Part of a small language model's weights.
Size: 15 layers, width 320, 10 heads of 32, vocabulary 4096.
Architecture: rotary positions, no biases in attention or MLP, attention and MLP in parallel.
Training: 417M tokens, 3181 steps.
Each number is 500 + 50 x the weight over the matrix's rms, rounded and kept within 0 to 999. Layers, rows and columns count from 0. Numbers have three digits each.

# layer 6 attention output (transposed), 320x320, rms 0.0453, rows 141-159, columns 0-63
553502474485521484572446541505443509488519504505471516533433554503484472428513497551499511458477487519448590486514536553437489521475502528550500583476450556510484498489535480459484479497526570
556408463513538468578496493446424507509490522547510518493425523506431492458488444561461554539508490536421538480504524484489453557461487541510513556491462556492467509425568465484528500514499574
508562522618507483534457460547563524484481558428481620516484557485506647529459458525485552532418557489447519452500519453402542524459514507487504416482446452494511452538510528349455460469508517
511534521513542475486456514522502452524468562537467415490401457529549417466530451465498530482478512478509543486519520535439483547454490497561492503431533484505521443494453477522515461434536475
505519515474539596577494502478462527465507509457472437560477480499511510444582524528537463532530486465521529528488452505589498543529469499578489467446482525493424505527488445598485580455565516
497486540449431478517456542447455496492511464435494550506481531478477510532446511545489483408431463526462489481539537508493497441462562555466530580534460499525481533508528489414462529517532493
548517518549528536445499461432501546512514586456527494503544476480523493508549440526509422477515555481468535548460488546493492491516454478517471443492471482530457485521520485548472557502488538
544537464464452521586464538538520462471495502534490472483593541492549425505502580462515534497565546544524448496504532545437474528443465473551479476452552524537460538538470534492540498514502488
489530508574503435398549450505475519557535511500497544497445493544432539453495431509445501505428508508482516498471540539460521494475525473487543547522514536435602432494539475480485468520482552
534443484441483460519490514485484482513510496564519453539530443543471381459509488503511528501489486514496506580473506514516471518483449495478498549514537532503542503494451487566513495523487528
488527474462446542466457473489463538512538499475508428489458426475484550449555516509487461440505471505535478484469523534597485511526505478542511551494477519446448495512521434601494537454588471
442425509471511449477546444468460503493552385518495471508443427493420511483494468470475521499507452522495492542510542521567460471486534508463526603519533559480557479463511446591544475540505486
550471522543471412495504479543479505493493540498511541497458549518434487484480434520470489555417483500462454438519489508464508497508551499474523493497462529496565472505446507445491523491450436
534464447508549562567527500473451475456515491500513417536485465457492503455568518502466493514532500524524460503478494531502451531548464466557450546458518551484448443465525496571564545487480528
521459442411455548584540547482522453469477469525506411490490457475552398497523571452523496426561486510546447501488525507580497460488466504499521580525553530495408558482533477549537535504517476
396476527543447508480546436495494561456440455492495488513514468499410588500508522479464505533480507517480454496545458437520462449556505532465553516498522452462552536530499409480532488520538550
588485518447545507562430525421480433539463534461519431522452524504530446488493484500487460461531528500477496446513466555458476587464475525595468488467463505532424499462500555488452561433489465
551416416456462495523529507489442460450497429556517416515547467515438378415542532495483496477547483556553463584471464505541440456531481500511488597480583572551508537480432485613567533543485480
498476464458518557520501530530533421498442482585511415496469444519563388493534530424502480468564515511538492499476524513535464573448457456543515547499528496522496496499488509556557486492520526
# layer 6 attention value, 320x320, rms 0.0463, rows 142-159, columns 0-63
523524518483510580515491450584522453480474466537439494552498549530528490498429507535427461561438458471483470462443545449526514534528518485517584513511518482479448460546551497501518468493529531
552470581475563516496506483495461517507510528553511481483503495479526524520488435535478517461477457503504595428433500534557473544518430498518446549531456518549546511519494491478534483576496472
496486525492444523513471446501487512482437504475472583530506542466499500476547491510485505607472484515523537483447511496542606488514416546484522487511518524480469546510501478488552447537492555
446488437520504467498502490430551431510448454530466573437488536475530513465550476571517518518529607520432458530560518427527485507476430447513531504465478492448446523423570452539539461476486564
540515472450556449474485499472461516483526515530505493443496397496426485524470434493515502506531480496505402410470479558504528498496435495518458561394529531513458486565487513541504527523486488
526474484548520488524540468476479462527470463496472502473530465554527541507555526431505499556440582568486468555585493464577518498505549522557639508476553483461509518399531550465465435452496504
489515566497477528482522468396458477502476468467487462558475569453425513480528505539471492505504491519513542436431480461518620497518517514524473516524501497532530507440541506531452427543467534
520484507461448519490500524641549508506481540503549459523536474529524514484509501469514516476505450467534497506453547487504453483487527560464482437545546496491528460516478503506513552521562452
526498467471480493495526500500516490498458513499526550489474480482450528477541520479516524538479560511556534506434487463503569483540578520501520495487496529479517488463553476412498490529576499
480510451514597514508546542492553463508544509475469528463529486518503531462563508422542494499519547486481489559553513459487503441511475471527481440475567515444538473437554469487483571536486547
495553444454465502541514509564502479449536534467499468549465469554515546478410492473527492492539473476502429550542478453421477531481522527515519433541531468546508418520516502410505556526519560
525534565493549474505469501483510535480500534572498462490472523402617521527443513550422507544589436507462519438439473516507471515517427534512519513517466502481505477496466409494557513501586557
516572533508529514497498471445526480510508534422456504527477619513533479501447505493521465528538558500494473542502512440530544507497495547517520491465495534487509455455492498550496499555402528
518482485435483469464473518545523496495507511508517531492496506495433517526541508552536468504494554500475447480583469444492540477539596447553505487409540512444441486477484548481482490474452490
487488427481475515468460592514488464477546566476502525473503487488540519481505507641486531413513454483506463522472459517422429538477489479480485515530518543505551531518451484512474551509517487
515478539548490483455486412482520480444476501579492534521481499490503520527456500513449526548467469505469521454499475539541507422492420525538472558527471526506415467493556413472567475539574558
449561501515508531522488524459544545464470509468483508440473513527514546457460491521476494520484609517505443573471429432486523480495549528473525450449543506537474494460488468463460502453528519
490487513459425537505467527522516504489498515463523548472521537441444488472488487562533468559445512501508520520471574445454576491543516519485516455513476529432516539446473517477490422524455556
# layer 6 attention query, 320x320, rms 0.0643, rows 160-191, columns 0-63
518512550448573542463560567489478426466509519453482429506567479490556487447499511486541511524596552536525468525534485519445552426515588585473588545464514548582484484488471464494534510525487463
555542515530556462453432532511518452482503509454483447559507468480535461490419500514438467529539511443499427483603568486463524453595450577480554509420554444488548397439469515524525496422485523
546462499603474468504555593523481429483431527447519494562531523517444461484499495493430500592489553470559460497565425521486391512504419525447604417433516404505600520370467501505583549579553465
422488497502467507513479436498438530479511454544530505522522510509420538496506511520569505483521440536535572452362502575518489556440504436466413537561511562472479509532561454566480524503499489
516465512570488499514490498432507564444455368547575493500460459491509518531507499462437512549461515567597559531428456601455453513487503521503390512533545484444486517513445462423512509558455564
451533532531454503469497387526495612576481519487476464494500582537511560525539491544580525433458490531447559449452462486581557521460503479585452499565434523412395486538590513473504448592529514
475546522490524535532462461465559528521589560461422479545507456450491529518453481471518497457468611520442535533511480445503517492518498539506471606473567515546404563441449448444457403450425494
573523483549507555551453493435510450458501581520476535500411451475553543473434547469475473485536551487586506593497540408568520571566414524549501562501481441519553504448404384465447543442446492
432441537454487496443552484486455567462555483571571468464506454508503518529500495480621462451512479526465537443440506573454520450405564488449412509612521583503565551539590574541536537504512494
531474399445480449505465503509527472610507550384459479396570573567426449480591506429550509431510445483456421474525516452524486469479573474473545532474573502494532488523526572538498494473597474
431435573517486531413525492513526499526529511507505496483505494418532529522458459492560498575441513507498495442481609460520505570512523562531505533523508564488544518547533447510580497457420491
505531527432539487575460496512503519500536532493429514477434482482492502495465518495536540483507456588530537564491535468473486465458561526466421583544513578580461515516456452446523495432497540
528573520587498516599406527453632432484481620470471600507440600506552504394484478590461569536472497550502454510425521404553554502520475534483535500456471494554447551460395391484553447484425518
456506496427620534495508461517525602486527438486486446527405542452532578504442421536547578475443523562517479586451544491454577485457522463470437513537501594533476438500445474488515458514454537
402483507495422535455566469527500552504449500539514483479490543459544503510516526469567510582426476543485535491438535496490504508412483535508476494545533523528431555577541546466560432478446523
555577392437495495593377590481553412478510557509523549497457489543455537412519495480549565326478425583552488587454483442476529535490504429536502570443520547547587617520369456469502520440526531
537565476561476505559452419484569571477434473492492500510522555551524528476555435496507598491523463540510534498459503577490496457431489476528483426510496530489485516570519553588551469518474570
572532458477503493542456571504494439459434525498541483485501504514502449398523513497490534483542487491551470536458480444533490465531513463456530553458433444512544536464451536508547497506510425
497429615580537512412550469528409523542508454432467479548516491488493518522446518499467377565487543428472503471512462505498488446583461597476590481521493416486527469484541536583495503554516431
458508487514484588514465418490554480511480469492495531462494529416520525554467505474477471482456479540486567494429511484524520582493483505491455502576520583519482516512474411373531431457403595
541593431511447510590386603516557388457461525520506523477509536528510501388559510523504606519505527497556492542452479383489508453467531537463542497383452478507558474408470500480465476490495459
454432560489532515509484522530582545465541504488460504444406483455591546513460459467553524505466475537356484516444524446503594532525593501502494626534612522521459476495471506427509412531480542
523440539503522525501497440505469606553555499490555444513525447503481563541503473513523443429523460495446512447512537546497489442541504502499497478562503533504460530541526497478530502535472518
491487473544446498558468542453550499526530471422444524575488476519455557512572527504486473478465506504541473508536493485513547531499516490557542472457540448419518614492517449500462503503475501
476483465566551541558414441412520520582563490478514569429493558413484502518478502491404468467462431573458513478522518474544465532526474517470423536544520506530505506540479412503543510498449582
551573441513448534581458513540532504497449493547519491408499499511478436498496505491572634465555451547389497448499506537435507513486471460496504481491499470529479488538445514464525455542456587
546457444491494511535503473507489516526437525492570451476448565511504488500480458529447509484445459556398468432468487513424502516470471493459521523554463465514376445521485568492457427544507534
506429481534503433429516508508496548493585564441424509540536483510501599522493472501500518469465509500483464512495486541525492419481541468501504543492531589531537392524486526451499512597533485
570530473487563572524512450451494535499462471514533547460469532436410396527477495395496507497525484537497490479549493430495494539551384465522491490526485462551517522526513499540501471398453515
492598433478506613504487470513475474517485515578520478490546480470435418433513476473521542541601520528545515566545498490454496422507406463496502473462451474497539588521470492468524560435505502
464520512554526496455558566552497488449467479502446493549478492527528547440504550509516567492561517428579535536465446503497569460455513511521557463455498510520488513499517537535501466511496447
537543492545587557477450495488516583559593495523459562461536505475486479519500470472479517399511530552451531498453546510519516566530509450490383575500547583571529574547452392437578548462426591
# layer 6 attention key, 320x320, rms 0.0637, rows 160-190, columns 0-63
427407467521493476483494441519437509527497567576494490518504561530465492556509469377456496409453441524483504525478483599475482507481524502559467447517525494436551535531512512504537492455417547
413438555478436470439528488529500489452515473508539421458532561510443405524464579441518446493466455501583549538495524518404458436464494534507531479561531528551572478540495584501454501523508443
453574554553473504487501468459530433412410463506380430574544529466496440472573531485475425628520545433483489566587469364509502470530510516443495459525464440536489442445549546442521542516622481
530497459569525457526502559508468550525450546468539508495490580505479507489502514501483565513511542523473519518491469455487429484502529492404499512498422474512516503427506348507536463533510470
541490503491459506547505492535468417471488495532570404472496498508482517500419533535439535547546539445478491467477551477536524550483451494467429601480499534484535469436443499499555531538467480
572500419465517563548410526539485493586599511492561597431531446509528497531445488453536531443618442549466508425507499511538509608486504501544435516549509539433481523513467499495515425409382518
548510462477521502460561483512467466519533456649474601460565468505446631509428402509518503510508468546466516385512438616491531512488571519489421479507461504439398498534512496433496483513418548
549587464540475560549519476382553479472468559508448558492499508541539540530631462504517558532476562515426426563534453394518541502481551478444537626499531486564362449439512475441457458497586521
493407523470547540400504460504502500450503507526557563545541535426507555467516458431480488530490427498585500472495552525503440538574462496498552392489570499493465531546541449515551478462483465
478507484515537497425524441560531552489520453509490497489490489516540545563463497502427444536426475497479531493537493561502540555498443360475524448506508466486483449493586508505536562500497548
475497515482502519464542476459515525563511520472521456523484483502491538510541504474462411469483545510460497532535468512517493524590478505586508407465556573444477462532519469522520532513462501
472606571492542546516540410499543527542460461531474526483524515381534528540568476503579508591514499507403483558568448449498485525509536398498495531560577470546413475434560551436507453480481549
504446513559441461588543510441554480478442529493484574508493496504516539508616514533518582507512498460461517565473420380561489479459576509538589545480472541527416521467506494480439412527547520
493475499466555525480491452535541556506467508528428550477598461421529502541484510508600517546517497534523537402499523457517527495519552474479479537548483456573428488446459562419475464437460517
452474524483497481393541427467545545502534482508504476506475543481526516527537496476429402477512487540448581517464438484508462550535489455486472476534529524482464470515515450521475536498473494
499574478508523508614430497517527530447510493544478544498387475494494565454580432574528634553491513570495534498520484414555531529459564485528482517498467463501457548382442470401444385408538523
441431484484529490388491474436543478500537446481478548469504548459500481560486490534390455519561440514511576481507515493486498538501481421570484511558456494481435463565494476524485506469443495
513478469496564512562492440546469504507536486466463541478420437526469540473503473485542578575498460534558482485528530411532564514490549512503464541501509492515508492518463523478471423431460473
503442505496478485510547542473514472533520528468531436506559484539484496488521548450485450467511506386533505547474503514478422468561453479480551462437439497492554484485504491612506607577477428
482503520501476528560426508456597520461505487596510506462453488482518492514518464548492478441527533530368580455438464492484496508503481341463496533534503557526458563465494460413505487459517531
551551459512523475603476453532455503517527554468494538466479488506540565454534487460531561558482560536471390499537486410569600463472528529523504583470538520523400502515469546484453371453520532
495500549483534520462559478556481519472487478513527503521643510460502485496534463414573440477460553490499478474514477579466516488590514516454442481563507418512462481527513506431531475485545509
468477491535468474489516561403506501487473540472522531460545562442455501487462570597441450455492459490489525533474467532499416528449491479499508452511443497459502507536521458603508518588487512
513452422513441493540519502420592379508474462492469499508323588490475518519570467528408646539469439526496519519533509480518543523309479572578588512438513527451422489465449428527464420499474469
460501487473469466570374496460608484466472555518510514473455551414482455536468503511500564465518501520457507498441485492455500524416469387535496482574495532536528529556492515468486499490496460
522437489512539471400443512535461530507498448516525553430530543441479538528474419486476501559489456526514537469493519508467524496454537459502391511569506469540450512555520523429501441431521455
513457453458513477527561522484532531463486483547518503438561546549439558537449456541503486402456414483496641471457488587485465524408577427475452474554481536486475530557524506443444459516500482
488603526457462520500505483551502484461453526493453450534574490554504447498467489535530425549467548481463491537478535585494487507516487528517553496514467482568496523449503492472480531605526506
455462512497542534472449491486503490567553488578547530453432454445454463515515484478491507463493470489508495494453490390428521563583537395499461535593475571601601543533502569451533513507459472
514445449493548480482516503470377515555568481479469561442472412427481536491481528488532518559581504548527406500519481364536563515535501460481447568511516499517535476541515544546540464412410555
493463492504538501429538457481479541524510465455474473550555436493528557495530532498473446554412508519524494502507510481541557510543464523512486555498493464529437482486445511471524453476463489